Weights of a small transformer language model.
Size: 10 layers, width 224, 7 heads of 32, vocabulary 1711, 5.82M parameters.
Architecture: RMSNorm before each block, no biases in attention or MLP, capped logits.
Training: a variant of Adam for these matrices, 192M tokens.
Each number is 128 + 32 x the weight over the matrix's rms, rounded and kept within 0 to 255. Layers, rows and columns count from 0. Numbers have three digits each.

# layer 3 MLP up, 448x224, rms 0.0668, rows 186-322, columns 64-95
181110141176197118032100169097151068135171168127104102105097098132068104113109090123116141140145
141105119139121132136136090131170154147098198086168129089185113145128134147115164096184157188168
143131145104140116189088067072132118135140147151083068133129075081111140132134146104116159120110
151149122128087096147083141137126170098077075084136118135129117160129112140075117044169064150136
070173149130093163164151103127169174174125129138132153135182174099176160108143121116189228123103
175143167197163178094123126159121127138103095097151158140136149083130089072099119123171106128091
153127124152148153067182143110104159085118073138095129110094154114143091119112142162146084101092
087173118159129076093159071132122188146133136102125129096184066139172107138215173158142074120120
134091154108106184151160142094132151138095134108101140172074168112193127120156107117226122051137
095182177137111146112087170151125101146151129105185106226137110137135185180117074130121107146074
128105102110106190145138144129115111133126140121112109093139102087124096130125105102135143153137
117140171136145099129099112095083138124156127115104100054100149105151172160127190124158153163166
090115158111139153148148084068104124151194126125130152118134081108081099137152115150103174117129
078115167169119120086093133166169131155130162104171112130110079113130124156161122132087170185061
125082146101143134125089167165105077144081121139179134204098105131170115127171068151108105157148
167097144148142148138127113118172123064154193184167151159160126108160099080110127150079147134169
136150135098158124107128131098091136171141083097154085156053130153145149138101177152102152086133
114120177128115155089089174112120095121172129137160090131158168101158164155127145124209113139135
129175132079173101136144160115129117108182080160082153142206155100102088129106153141112100103139
097173092105137147121088187137115149128164146114163131159145084130139174129124142211139190115149
124154141145096090134120110158136105106140086182113099134150131157153096110125158065149112145175
139125107104138185131148121121179141150081199060133107125109147095147118161126043169139119141087
093157158137154109160164150111149104141103065204114140138055138141068101156120134144063195147113
119161177107132090100131114108167138128126121096128109101179111109136079158096080160123138161110
104110170100136109159176107152099169119104144116119124123134138147103111132133136138134157130111
091116160147129061121113199084168077099149121075158127140144062129128098153129099129118188044147
119133123092113188152107069123105135123125137149115112145079164111181113183119113130065088171110
085173138155140183169112147138131191122126151112133149105162122120163143161111123139147124127122
142110145159186206083098095133152086118163161109070165128081142108155110118148103108157114119159
138145102068123084132122083128122118151110115090162065125129111155117176137110143087120117128164
150106143156092160133108123100089099137079158095165132136145113114151099108123121146119102151195
117169120128027192171173164094106084173120039081038148110137152149139186133134146143148123123123
146119123105148173092167091114150094157139127195152167102094154106164164106140117138127131133147
105120105189093122110082113159127074161108132068136143117140124120132149116142185122116102089139
165137185159103055126139175172127137106120147092103092093111104208178123158145129147136122125155
100098087117114065064123109135167174126160141079128110142132131121152087073138139118142077182097
082188111146145160137126157132170100158132155142166113106162112097147134102147154105161149122103
200124099151127115129158137093129122074095062064077150095156124157124130183045180135154151152139
173120159143141068085142115145090113117144125121099160150120142115135125161117150095073184177088
127110132090155059161125109177058168166057151119142177127117101112123070171129151073176117136130
166147129107169121098120147120139069114089173138115182199139124157100113117150143138131122140118
129170085154113105200061122122078130154142133111108161103100109220087175173146114071122152161105
109101108115164130118150176150111137091181127162159143117155122081106118124144117106126186090064
162132148206136087076120167139170080156104118054117132105123171117117095077148129091097155187090
130143133146139131114131109127153177144115057125123141123097123155099147115181124144149159143110
153138076128154062121138176100114144207131144185116126105101113127074130104175138161114155128175
120110156141138128143148116161143196101158104113148175109108155116155072139139100099098110175080
084145091139135096084118040195125135173094129078124145101134157109133177109108176142100141150087
152094147058150100084118155148180182116124123152134157173095145113116132129189159119130114146119
152140139202155117143147117162139191092106106131090138163095087089173132112121157092118112085123
104169138070173140114156129117118144072138147060177155072107148106095118101126091170074207165132
127156077122185105160093131099128138110116109170170148158125168120137085146103138127066123130110
101157138155162182133152198164126165126097157072149150123162133137156178156102128111169134139133
085069118166102161175136082162113076113098138151151110101151108135075154118119120144104137108108
097099126115109182103124153163156174133141156150169092127071126126105116126163108112154090117071
165205136133091093176029157088173114181111148125107109118123102115139131124130135117125099102129
127123156139180115111134101117215124111108104118170164067165124119114095159128127112087168135108
109074156098126160139154072120127174158128137118093092116105121145145134076159121136113069165185
110097127122105143114126166120110133121179201142056157102181120111091155221165065162118134102095
087107108118076130103127099119115134106154139063156128165113169096136150148117119116124139125165
148151151104148104085067142102131141157133153162124127152121139107125148127036089094081168121145
116094140112155085150145108120130109129128100096098123126105169134153136147103116149162116097093
105091105146153178122101137141140147101143103194123120119136147097161131127078146146116087097134
056148172137100128107104029132134221165121136124084148137172088164121148110121091123139170167113
119125111086093111144105134071132098164127130095163110131130129130134086128207127146135156115122
108118113100117091135095144157154093153180194116174190116108040101160067080138117126157172132105
071147134146111139175102105129118101150157123130117124116129162113153122119108188126126109161060
214132096125128119120148118109078120186160059177091152174086097116177109187104085127165182154089
122138125137110155131108082065174153111103143122086128113144147143151083147087108176213121120138
118136097094149148148167103139128098120015090159116122160116169091117203093176145158127105144161
112159132060133121130114114126129096103079119094143056119150127166120103197128127143113116137129
000066140064126134131112169123160157144158130103189101183051141172089137167169083193103104162053
195157092140123110127142181110137120163174172138113120201117130160142133094161115074111124066054
169134113180170161128111149140102050202101143133153124120080154133126050156118144141112098133095
148122128151129182112126120110132129083130053130087154080083144126137126167076125160129099133099
123178152100130083098076145139148155189173115123123170151147152132128163101163136113139107114133
088124133157129124151189139131125160085187160110141142132164125112086085085134111066122178106140
081100093152089128174144115132103119150114126117124135072130094115103125124113039160152127129148
150130180097149146125085137071124091114135145107132150154134119118097148142186057186083142101097
119150101131124109161137150085108159136144134156153091130160081135152162110128114155118117140172
122085104115125142147125137135073105146163115135104159151109093073154123150181178120120115091152
197153075106192098151131137175198062108119128126114145087189145094035131123119124008112148172151
124155156172123096156121099088136114140127146138112123168086087150155074116101140126108128132140
098101139163170104118110089161175153162100091139167085116122149131175101117141143164092102119174
066115125121106109168144105128149073100116126090094162128115089129125114092167162128139164111143
130113143121084108128143091188158153101156115105153150117172115131099137063125122076120119129130
077061133119133133130085177152110160118132196144139146117117079144066100130132124153101158101163
018101081039101116094135141128159178224162147132169098092078127159142116092149070107046172074102
067157147102120154177109138167099089080180121065137127079159132121101159134120135174038182101126
126132119141108097099156061141113110093128105099063144134164193114093203137117102158097124156101
164096142129119114166142154150079142173171073120083159159099124134122122128067151093092076123128
102076116128115126080139127062148157110129169106123107142101104171123149175104103150155132163104
076102138075111161131121136126085133116146124106130113189155100140114143126091070165141123129142
080101135146120116117082132168133095164175161055058092134091130152142160160167137124100138133129
145094078118166116123158168133094091153098095095108105119055121160164109116168062167069108108096
112143117118135111129158107126108143135080113119111075078142100104076141125103142151089135165132
133141138211110103162098106070127066148200106157116187105165093165103070185065029146121138127102
133140127147139115131088103173140115124083084172120119102148125182145101075165149116118119158081
155171115153118111146183121116083148146191132141156150141172118096144132121115107097152111164114
129154107120168117110148083145105150130173160112113145121222129127146135120093126185134069096098
160130077113102105110126184139122112141109142166147156122164205142110138162096126146144120120161
124064127167078146103125156072121131144094090104119076116177159147115096119087130116081113110226
086083151174124175094070125139134148155128194102156090125084080137123098152128152143098140154075
046157150111142116183186144104129127142139168137122119159101115151115108117144131141047191128119
159050165130171104103106082131139122094099136180144190101124116122066072154129121142052120094240
130119068075096158186128094059054094103085173182092126152119127128119110139139175131140121063115
148110146107131148142128098136059110074156139171141187159136112151090139143160122160055087172135
097108043145153145193049116114173058099105126111115125109103158144081141132154123108095170115197
081157095115097110132121125097134121142113127117079201143078060062145177144107162110105116189082
144105126148104096110169084125162157158103086151057126159150109124151145122121118065144100137111
142124160116139210135151112208152158105167163181133016077132090134135142187121156113110138141089
125169171135090147106161139107120168139133086156136070137131092155191165179124114111158072149115
161166186183118085107115131066163073133100085096040117139162163139134088101067152120138172149097
044171107162131093200124124158073154135140116062121130131144113115119155171133132170124109098131
086136133131145164178126137174129107134093128091166110133094207153146157209081146161045092086172
158145111163120057110137106090156127119112164112108101105113120112163104151140111078178113114140
107075082111115135142133139161083133134099096060140086116119165119082092120145142159116150118126
100129086092070099121119143159060152138151121149148173131151134101107122122112122134105085140128
134033138120106153100175185101123146127121113189105151167147113106150104045161104132204037065183
109099136141091074172185171120104182156129084141154144126123088161149110067143122164162118141131
192090190107153117140113141171125119105100095120143136127160190085158192190109078092147143106106
108103092129119121188153157121172069185101101101051110132153117144105072113137110137098121090137
125109102117075139141185085087159172098141191125132151113125146132109160121121158079111158086223
105144079178175089151054096072117156221142184165093154097157094160179143123144139165224157150070
071137087111086093095126159056109161182097177115126139140169111115149122121218133132134102131099
038104126153139103123133191159061115196159133126088154158113083095119127139128152177131157142162
091136086161157157160134131099119115152135093094140132113102143074155088083144118117169157132095
178007178168108125038149148125081107127112140110123122068147109139140168124140116136102161127152
159059182163129165104094172140139156119127163121163198139072131114113119088197089099153180087148
111107109129127138129110142145131130069126167129101108188136134152135140186106101178062168165155
096068155107101116174173143070111194132120081110086134116125140069142137074114154133202183129108
100080121171159151131091078083168085158133172102153099127148099083131121079170091144074159144131
117147161112114150150087129128133163133148139106094132108133102105141089138092155111161085155109
117179118142143141144135085122141131070152109140225148140164100137142129130104131177125124161093
160089130107128139106155131097118098150078103167180168173074124103142141148115124124199100141161
109154186143147103103153149094122108159059152106128121125081105128117129130152117171119143138114
150087180144050102171115134112146116129180176068065112031168094175146111107095129135169083128110
# layer 3 MLP down (transposed), 448x224, rms 0.0536, rows 186-322, columns 64-95
196126127176137124113103122178140130094130099126092111110171158099187085182144197140154129123164
115132175153114134091118183114068072181121127164083096162140165066139119105146120137081119074119
102107105114151109115165180146158121164079105129164146150135130148117151085111162108106114158161
139093118135157100095160098125125122111109065162122098098109139181120125088127117170102165147142
146167157129187169129100175125094139060131108122159071127042091151108082090082157136057064124152
129093113058125139157139150040184123079090179120167092178086146165086124151080143154108122134161
125127158117102142141104115175121170161121145151141140130122085139108122094091140123109157224157
134163123124136142132106143097128121140142121154154110112069115102123154149128175153175111115144
149194151098139106162117121142111201122159167122164110147183152152083118086064075108063184139123
156147136110142133106134075176095139087109170144103151156120082101119148099192151114169187164124
094151138136132076123137150132107137107159090099163124121133136111119126095100104122141127133130
090087149118105184147140171104144147205074142163114103081132172100126152098118104156129132125181
164128094135129114124084173152144135100064137202070126120150151093132127111115160087148076130146
107141205105166135167149147085133148114099107107186169159142146160106129084152158127126073122072
187138099160165122067087122198112144108159109148149166087143090116150129126114036102105127186156
126127115146119138084110086117120144111138120099156104111129097122130145148155123153136084141141
062052113122167121163122090132119152096122144110099120158131126109103097109136150119067128119137
137109112149126104186155090119155156177127142013139158104146156144115132123132105114098058157108
124118127140083139115132143119141166104118188109113174130166184161178134064071131150132111157109
165128144096128118150120134146125183160101115141127107146154113144110109175144109087137134132133
123126133106121136070139144120088122147115127150124149112142151124146094093138094205113162091085
132118101123109095153096119119164077141115179115139104187173153088091098129118139054103165160092
119094158110192135174159114156162201143143182082105119164192131146088181080129170160081110141202
131120041059078150127153152101137147128104170126140151128048171162159171185099159055092134089139
177123086093093131101090156151102132072180160179167105177114111062111169181151141169165106093095
108071097200160144132136103101091192093168165117096172150083142118046145155123159085117116116168
175133134137131106167111204092130189144117142145142078071170108110114131075224136163137159075093
154125124101172083094131153124157141143125099151195114119094154116153065043186100113143052146044
159157089068128099191128100100103153141103120172186144125186098162103125093098098142173106123099
116101105071147145135098115153140145146113165189112137135128186084126102156138192150131141150118
074134165142185130128166103113128179051141114199145145105130167100115120168084128125143117075117
136147067124155120227127110136068124130165180093143102126164132083115134154143104096103101094131
055112141122087072131135206131132173107103142072165111137181107183152146121126133166136129107130
123092190125081128161183114120120157126164145204121167162167092112136179130149136159186128170135
113193096130090222148111120168106106182200105102128189082088111136129137138144131158105127117096
137103109129158153149113144137096095156111089103094062147091159144196151175142163132128134110129
141115080078148111058143154094127159087102062128111119163100122183109126156120103148086096109171
152123148152098098209148144106096122116166203160128094096085185116080109084196164105129135098116
122151153151132185105149139103117112142145137114104125139118136163124169084186156122158080108107
135124118154141137111136102133108122092111113163121132146245139075118114182148131108092137116167
124135121149152105196137137152117109120173143141097104140124132102149097159148196130024151078165
073101122097142116050108141124126094146088114066032128123105091129158115115076147189147151111123
136110187167162154148107071135087101145123138178125130139140156165123132124142113140104051111150
126056115160129141127184104121163106065116134135115081115109105105160107110130152075134051078137
166137162151152102167065224140098099090216189087151119137109108104116187135114162070129125130132
130135142157112125101150120135095118133128111086119103095151107090142134138103114138102139142131
151128136100120107117136091154138116140123106153118104094139099091164137155078108095171116080177
128100127094102111153146203094144112084184133204160108146111082142088130192165129121123148117177
133124119140134167123100113125088114153148169072078109083143054139124103148125086156091166128146
082100063076159107046126127086199146147130128162164142142121147164102150103166150129101113175119
173067103231138141137214112136151111109059082149155096165156155171128084148068156135184109063118
125138116185105154029108108151110101090104154064120067048142116113133162130129099113180104090062
094145115126125126150138103126149112116151112118139150150051118081163148137145097158143100088116
133145111083121116084142127083175153092154106172164178188154121118099064153142123098139126175200
132179123173113079147148087168075148132149175124117128139205125085169126128087177162150153131157
176122182133124144100148098142104114127196119145127082115147120126154102180150112146138147155077
182101080145207151153159177157132168129085161149165109144076169155142099133119131117157135159111
164163138096128100140116132116103151164108138115151093077130144096157107130068138106079082087118
137103150101101127163151159140156128135138051130083119162159156062081127146159142128125147086119
184110136165164105153127148125162133112053080144112119058105074190100108091137132158106142117107
099066167148190163148134109139126135042104107235064203090174122187123185155116144114137128120159
126192129130091133107100137139155093159158150165158193132154079114086161122135165140135149158220
163172122159138121057185085101195104097088146090179078141173145126151125152119143157186187119108
145102136134128116167182143123191129091080153108179121143119141141116053105127138081104150173135
146096123132115134156085091183137119107151112148108145115129142149062185146081088117152167109121
139152116106131106169137076114111137123105131133112110193129101079124172157054130058123091114142
143137152149113093070087125073172138137141185144157048142127163148113144149142117124125122182161
108158141179072107115147168149173128129108155109206086057139128109124132076119130119137156125116
159122132142130088129123132144081073099183112095156125184165073105113141129144148107104117173113
164072107133107089117147119163148095141204164116145144111104069129172150130133138142144152107124
162136127210122104060084143126059094068134145149128157133165135116117096081048079126133139085168
140119105088174109113085075077148170077173134090123141135139129088178181146104177043140140120140
091135187175168146160096141165083097113107057128113191078135118056140047175099140129148105151135
115129136116141134122132082119147116103104113072108113167189115135117166146130138137175144149171
098153196100135142128114136078173125143166109191125103138165124126171128082164112135201092137160
099123103121073216189121106120027119065092121174136118143156137064151115127097159128135135165115
205141099113171099105108139124151144127136134195090119109103149175160110169151133125135127150107
120169158113139151163081118091161146138160176155149123218147090084074119052145154139173167142056
147136108111110140133136128067089126086146119122089173124131114143207106126173133118108126150149
105132147139150104191130150126132148073090127146107174146121118140098122146162146094138104136109
096136102151117147035149068107162160122081088145146094095093168124133138091133117199075101209132
137149125116105160143097172107045130145201184080094137139092085147070105152149172156105121151157
130185120123143153130082152132086097126112174098132151143164126098129180064133145154092208193153
106108069144136187166128185110115135087144167101135128179121107140118179186131100105144144167146
160135152111145135124124113116158175118117193132144130156139137110128149104128099103160107162130
048092151124120143122102151110127077120183167122173135129121173120112098211086110139113127092150
127135121103181135133117124128143118139157118161151080121127089145158114168130129114128135163105
168101146196099113121168063114088119110152087109036078141083138104128206090121160086158112151206
131077137137139084123145102085120108154124123147049123146148129136162124150166131172178081115096
194098158143182129166082131128107146128197161105103151109118162131116112083114121116114145095119
056156132127113064094162125095130111096134183123158110100142146136122103113139042155128139103144
073129168101051183143141113147095146121060119127056156135118076118138135141124166143146144099154
137150062109087126182145116091146161135103128100122160127097076140105114121064127145078107134108
193127104114158150137148131148116147149140137144151162151107105177101108125087169149139116119128
118133135125123168138080115174106125117148149151134147155128112109102122179118139066184160164100
105151154069141122131152134127179145115115150116110157173141180124127093101139074136142108101133
179141136102102192099107101138104145129151147094141075160135131106163056150184141096150099179119
108158130118087159097119092145111130160193109170118163150105188063124119121133109144105167136163
093134090118104159081112119123176102171155121104117108142094131121111116157168183163156148077109
150128119167145089130101148153140126136104116164122064145093111113078144153144191119206201146160
119151141168089103146118063134127177138139142147105184107129088083177161142162139188131151106080
052151129087126166170145184103168105078144169182138136172095117169118148117096162132159194113083
147120086122161125128151064147069138086123072136090115105132120135207150164089122150188090229159
119122123039106168176159078162129175120099137183159134130141145095112113154077125089139122083106
127150139093140141096063187157155190150168100163132126144111063150138045110058124121109193141063
155159195158137085138084124138134096111104173135104168081146160106111156117153124101179124147121
134128130073128125143146153126201066132120121132146151120141157169120142147117147122150171154124
174138117108118146101098129160190115124045111121100162101143114099139202094136160145144161153118
157134152090122107119106121179122131108118163183146121167131139148097119127112133083173171174156
075157154088104137148070156126137124121113141136164136150130086113122141086120168175141177110096
157118131064169095120122210118158135116136111187154112158205094087124137190139100123134096103064
154171134137138102074105159143111114129191136103127092213149088102111137161166156146146129162148
123051094054141122086148150127114120134146160173129097110177092160192173168108074149042148134184
201141194128132094093188090157133180133102115172061099108141166101174104146082139062149074150149
067076150104120172088146105101105103118116166181133175038153164074126155099148133177171140214132
089160093083140149140068173108092073102147100099180141109118102118077142122123116139125194176156
111221128147113085162126148165149094125103141120121079123098073152069150180174116109128185135086
191104129161177146094167140140156136129095147194132145217072083158137124100149153115106134121128
123152110117176081160076150165168121088131116091157139101147152181102129196163124137122147137073
105108127147158113121104067120175092104131098078106097112117130139104167155160103134100145154149
117151111101121148067126172066144078152090138127134123063112114144151131054213154185124104108119
103152115179155144107190185111149164149071133108125103160128155146147136156147129096144162141114
082122174128160121124111191109079089130105085097139155173163149076150139140161121152160138151073
172124165152125152127128096139167082128062101157103074089133112122148098162113148111140111165159
101195126166143115118104151114176150132094122136165124127101120102123175154152207121173088098129
101092166119131098033123131169106165134069095168106129096070148136096148133132091115104114159070
123147069082107132095121120144149110084170145161084130142189090140081192112103136136124083084128
113166089106100174191108086092124135111131157112172063098114146016106165153125130169136138200151
112153143197190159120124128170115170108131115204162103152116100124175140131102102157154088175090
161230124096175124127162106176094131138143047148175077117155083124141142077115175080095119134128
181136092052125078103083185121060113130138113203095114122139135134124117111082095123114114117106
142149088094122160107130111146126159152198131094115118100135064093100136151199077153139107182092
155110046118132130114149136163123072103132110140119127121066137102108182099131125121095165099151
136122146117132057117177101059140143139105122132111107170075160123157168135192118092063127107173
104129147073134113119123143111152143157185111162118134132137123102095152122173131154123142134111
099129169147131138134133143161179125110127140088113120149168130141127173156138160079153122123113
144141099100129177147051158137127155205132132161158167200098058152110110164134129151115149145128
# layer 3 MLP gate, 448x224, rms 0.0649, rows 187-323, columns 64-95
128091132204062112151148166138172121111127081119099203179141112135157165119211117123152120126111
082129142160096176120156152213137131150130100125190166110132125189112160113144148123122085098147
088127174188077129195112199138143144097104110146127100144164150116090152158169147053164141132118
090143106156105168169108159120150133158189117088104160113136111167166181142134172125178159139059
113141114133162152125125159133101156140100076143126120107106138133143153064146115107101057138149
074147121112092104168099103122197131179117178061118112177139115124146175146130127121178144191171
120097195149163164125147116137173153085131099119211159130137214127127133118121137080138151140129
187119199168156134127129166223144148066137085123094145111149158188140121115145157096216082154075
128150152141141140091111181149148109135141140119156126218128127161128162172174121083129092126078
110107149118083197118121139133139106125118152136101106117082137099121106187120082127116125184093
143110101133091116135161146145150128171112111151129110153171069185092157136135168143165116182083
115121163119087165159147123107147142139147115110147120147139085151155108136175145169111144138143
127138132083121110211076128096156121133088137135124135159172131153085155202141169133184151144116
128085136122126142184129173164130133143103098171188155185092145216174152166148159110191101150132
131086141112138130150145110179187130067127099158131143145164146088119102139088171131094133122152
129110175181162152141113108181161095070172080129151127131158145136152089130088116108152140154094
119050117201068134160106140148172124137119193079176146134127116124146148145163188127147155177118
089168157079156180144131141130162069119147081174139125138126187104054160119104127134085157119150
123161169117118090156149095139129130122096084153131129164094199144133110158138127087155082182115
108108128109117151135155088184143109153128098149117114119110134175121132143116200062086120135189
156120191121087090148184149119117146100148116165080142100171084126125079112166161075149124129164
129140185153106109135118108154094111076165143110133192162214143129146118158117147146169105151083
152181142144152154147155151122155088083126068130130136114197150160128128136079101125170091193089
121077106134147111151158146123148108075106187093163140125122148122122129160175168120108126156129
136131136114090131126170153184159121107108014127138143219117113124180144152163161104123119142099
143083140100067102131124110117135134186087172159117189142142143117132131148133191094161100138163
118105117111062086108177166135169150113135110121145189065132119134099152130140135097197132157096
124142136164143156126149146177144112122147116120099185141128158127100121135103117117145143124190
104109165156154173165090130148140162138121129176095172122114108127158096143110157125170126163101
023067168145134104182121181154123134106220131135148124144130156131098149109135161154109144109136
076113070078066142196104125144126103161101125128141176153117160124112176099129132098188142192120
159129155097157130140087106128151124132142098119094101188114122104129124154089131094149149164147
110118166138115154193170118134157164184194130167133147165132143158159108177107132091144141163118
115127126121130120131110162157155126109070137140211119088164125144129144193114173142156104176113
111138087106096121124100156114099103118155134151129057155120136198107126113088141070135104158124
119141068120167112135122171148098129116107136182121183128071163184161121122167114140153125178123
144120088122112131117166142162164122099095075146103194131179123139148185136076180107218106141124
123115117115117174178083121188134110127141122177173105118133140133104164119115154111181087113142
099155113097118102132113083126194109138105168122187099164097151171103143108104151048127142231104
129116144116158108162116149162151120177156127159101118150099141132129116196104168084075088200118
136157172115131119245103133199153143125136124148152099183123098167094150126169135065107161200080
150142144176134174117127100128126129094139109154118106189133125114129098145071146055134085186114
155098153128138114137139098124139132090173112164105149108106154185101121082099109060108093137101
148124094063132072122115189146105134130150119126126142121160109065164082104138135119139091192148
108117115121128098124150162113138137178155163179129113139142148119078149137190160149111134164133
119111155076100076138150129145166128094111105130151113111203118222152181134170113088096167150200
113089128189136087122134180141111112097132145117139165084137180177145143114101117115116119137151
160119137107177136081124122177144161111196125155092175137143098148090191130180130093114140141110
119067172197097149165087133111182176129155081145108199183125120179090150164171137105147183133105
122064100157104167174085154152093113195124116176088113153111139157142151099142118141165109178126
116158145106114106122108166219152216112165116170158186176166153109180128162079171115126125169108
161079128124120103143116142105166125126101136121177082167128076145116115137144185116098133160147
132105103120109159123066158092174167080165212153131073166109083116143134123175128116094144159051
207135105145170195096147147124145147106120129202114123136141141098132147115157133138125099096093
123104135155108137155145140154130122119099147117183190142173168122098117156152215133112132157143
181107094098117152151129150138089149080100123170089150152105113116155160134162140119208111129139
111114158120115141114199106149168155106137163137086112152148115139151078111176147103121109153144
139162130114149179168160100171161129096077067150177097162142151140161094109133206087132131133177
157123146129117114116144116155120124113166143166096155135128098100104210127123145120099133148098
120093110122139137184080085132088135112124146139146112119101161089139086145170106100191097195104
069179081159097147157192129192064206139205125105154143182165155098099140100186178112112095131121
133123172168098118219106097163137086106127103125122158134157120153151122147131167109091114141157
163100147146077140121154182139143158112105193142136102164106128148149101147168168107167136161075
130144158153146094146094116170128109106128140120073160137140074137140201123121142114162131099162
106166128179160088187152093147131156114135085189119135146160156115124129138125123111111111204071
086090142146090164176124116129115122114155128135094191180128136154160127122099174098143050165102
183119108093111121085113149096114116192154060157106127214095115167161139172153109126162132144071
091120090138102188152109143090157164128091156136105118133132157116123138151071182155182145148135
138124087138092115151103124193168156169092151097163112134135155133150094154108146094203153210094
153125122073106143142109167093171106109130132104141087179116116150137135164188173118134090152096
156107150121075148152127161169154149146133108139177131103103130109088122138158129095143058152070
117138147071130151111160125169154189150179148081169082098106161093132150126143199129168124149155
120117101105099153176120104117188142116080129121135100171144116093050198157130143130178142158124
118099159057071164181140151193157129130140130142126169154103151179118163132165124099167056089140
111091068123064143174132147138175114137108105178112126176148132136157145105130109117103120151159
159100181134123150105129157139132091144071120154144145147114124132163135105147113117136078171134
174066199193102155091130196163138157107096084163132169099107188099136125149148128064159077131110
138085174124129188141123153118146098067145113139141178153080168123108160130126135170133151130114
104118170144157199094128130152137101085089148127189129150149155152076122131129136137087088134134
095069106108124169199168165109145113140104111186115180166140130128147128166140156112178129137167
139153103065159123157155155158143110137128109118124109132132145078113158120154208099146119150060
159114160140108132150113110122168150124086138146086168156123147136127124152106220088157122144139
192139123127154181101140195117146173080156123143153127136099096110108152152163166090112168099164
163114142157126130125136132104126171159073106181125131158128157073117156125141097096167126175139
091068100130098179132139097200143144127162142131168172117186169123165147089170123163149121150161
160154123140126129131167127084164104138103058155186138133128153111115175145128133109207176146128
165106148194132143144107143133175083126147086129123140135110126111157132153111129117247159134144
169127138150151128043157114090165151132106115195124116213131106147148108096106141115185113162119
151131094158066171161178152167123098140096152149111166136108095096115120132086175156139153133196
111109115151128115181140132135124128163183067143144144136089149125151107119133128130118108151163
135160106087133182130098126203144119169134094144183087136120130124120111112164150129122106136057
158127096117128161122177165156115148127086134173166143099126156096121149090132150126180126097084
163130109120132173158172131148143153123081130187134161094124140144103087100074176093153103171110
122131201084092153137106147160179120130087164117155106180154132126112105133088214072147142104161
126127167161053185120140130147134107156077159191093148118166112151104139150172163167137141140098
146119150190110144173124150175121115142149055171125195133157084139160117158118085107138130128097
137141090107096127145175116152128141146117117121118132143132145151107109119158090150156116185087
132124134181146196122116167119135133118127156124164172150127073133102115115169177140106122108090
115132126116134142089120131155156122108163134110166140139146193144133130112120149116128083117097
100076113107120106140149131188120080074125151108110129110098183106113099169162129135131161153179
143139123111102141159121150144133096123087082109111164205148101084185115136086141131099098132105
122136109119160117133177092146132128114137074166098181122165122156164132135148155125160107188143
195143087094139086113116199131212150110135177120115096187148114106163142169180123106114121161116
122073164111122114161114079157134144157183090199165165126103119193089099123140153111123127121158
154137115166137167107125158179098142108141168135131149134092126150094093094108175118114108150133
113099141093100104118145148129202120205111099147162089129185181112118106110118150082183155116062
186118176149097122127200129174103174162109112120153157125150096103161123155120166059186105181073
114118133114100151073121154133160111121178124088133093158144145126114141156112089101113122138141
067058122106120115110150105190154125113113122149181093098120121182093136118167128115092130128114
149107185139064126155159184127187166087144067170107196196114095082127143106138106107175136112083
134061078088122084126146129117168117141107176080144129145105145160049146148115119075156129164130
111157196162110134093129124098211091148068106099091140126162144156155104107105163068150119176095
134090140118098183161147158159113131072092169134142199104097146130144177138160135095144124167147
126115074156136199180135140179150136155137092064147148167124216178145131130149168133122124153131
126110133142135140134140109135150130077136125172141097135077077179162068175112120059152109122088
136085198083120113082209116122148170109089110179152162195174114137151191078085120126159116139119
127123168183144168139128149154149175131129169129120092144164166123149134159090095128138158149000
090159131100117133145121122109139175134148132133114136178119127148146189142170188098107168124093
094127168074135151164127103179074124081194125124168195164146166090123102150110118126175102186132
186105092037113099101164171145141130087138099143173115143085186100187093160139119046150134110111
117152157086111099139135099120170118102153112179160128126123152160112138157099177091168116138115
125146130149163103113133120147127144082101092144110141141102137160139133132137085120147127122137
109131136139079137147108072100157098135150114163096119144166106087129095167121194137176122217182
160095152126125161135102141174160140136123074166164119182137171116148128165038128134132131117138
168097113114133143163106144183127079080146081169169155229098182122125124162142193122143136156118
141109097115096133152123127116143177176066156109148175160134100125119105153107088076239129157123
182083120192124106125110150186120136147113161197123129144084063193110139110172168098169091165095
103104101105101137136143100161114143142103095135182087136131162142149129141090184123109077157128
156124085155090070110079147121161124130115171098117077156164164119094157175155190133134141176109
157128130122083138110092117133138127162140102161165124112075090168105142158174131114113093194106
098077117164069127163126098142185130132126105173131130172103132171116157109128166131120175175064
197168164140133105128105123150164125108138103091126114128117103119131122137125119099120108141124
140072097106076137090124102152112124143101143056128089115188164162064125157182117143054153156173
196145091103154143140171178108148163122114099159164102125117134150116118143169146112126120136124
133118105120076137177123108167159153093156091150131117148182142134149083115125156050151117165164
092114095132153167113103159157101111124104138166198168189096113165121143170171163111117168156092
109157148113144151090124113181131130187115097113145106167112152100111159155179171098165161129138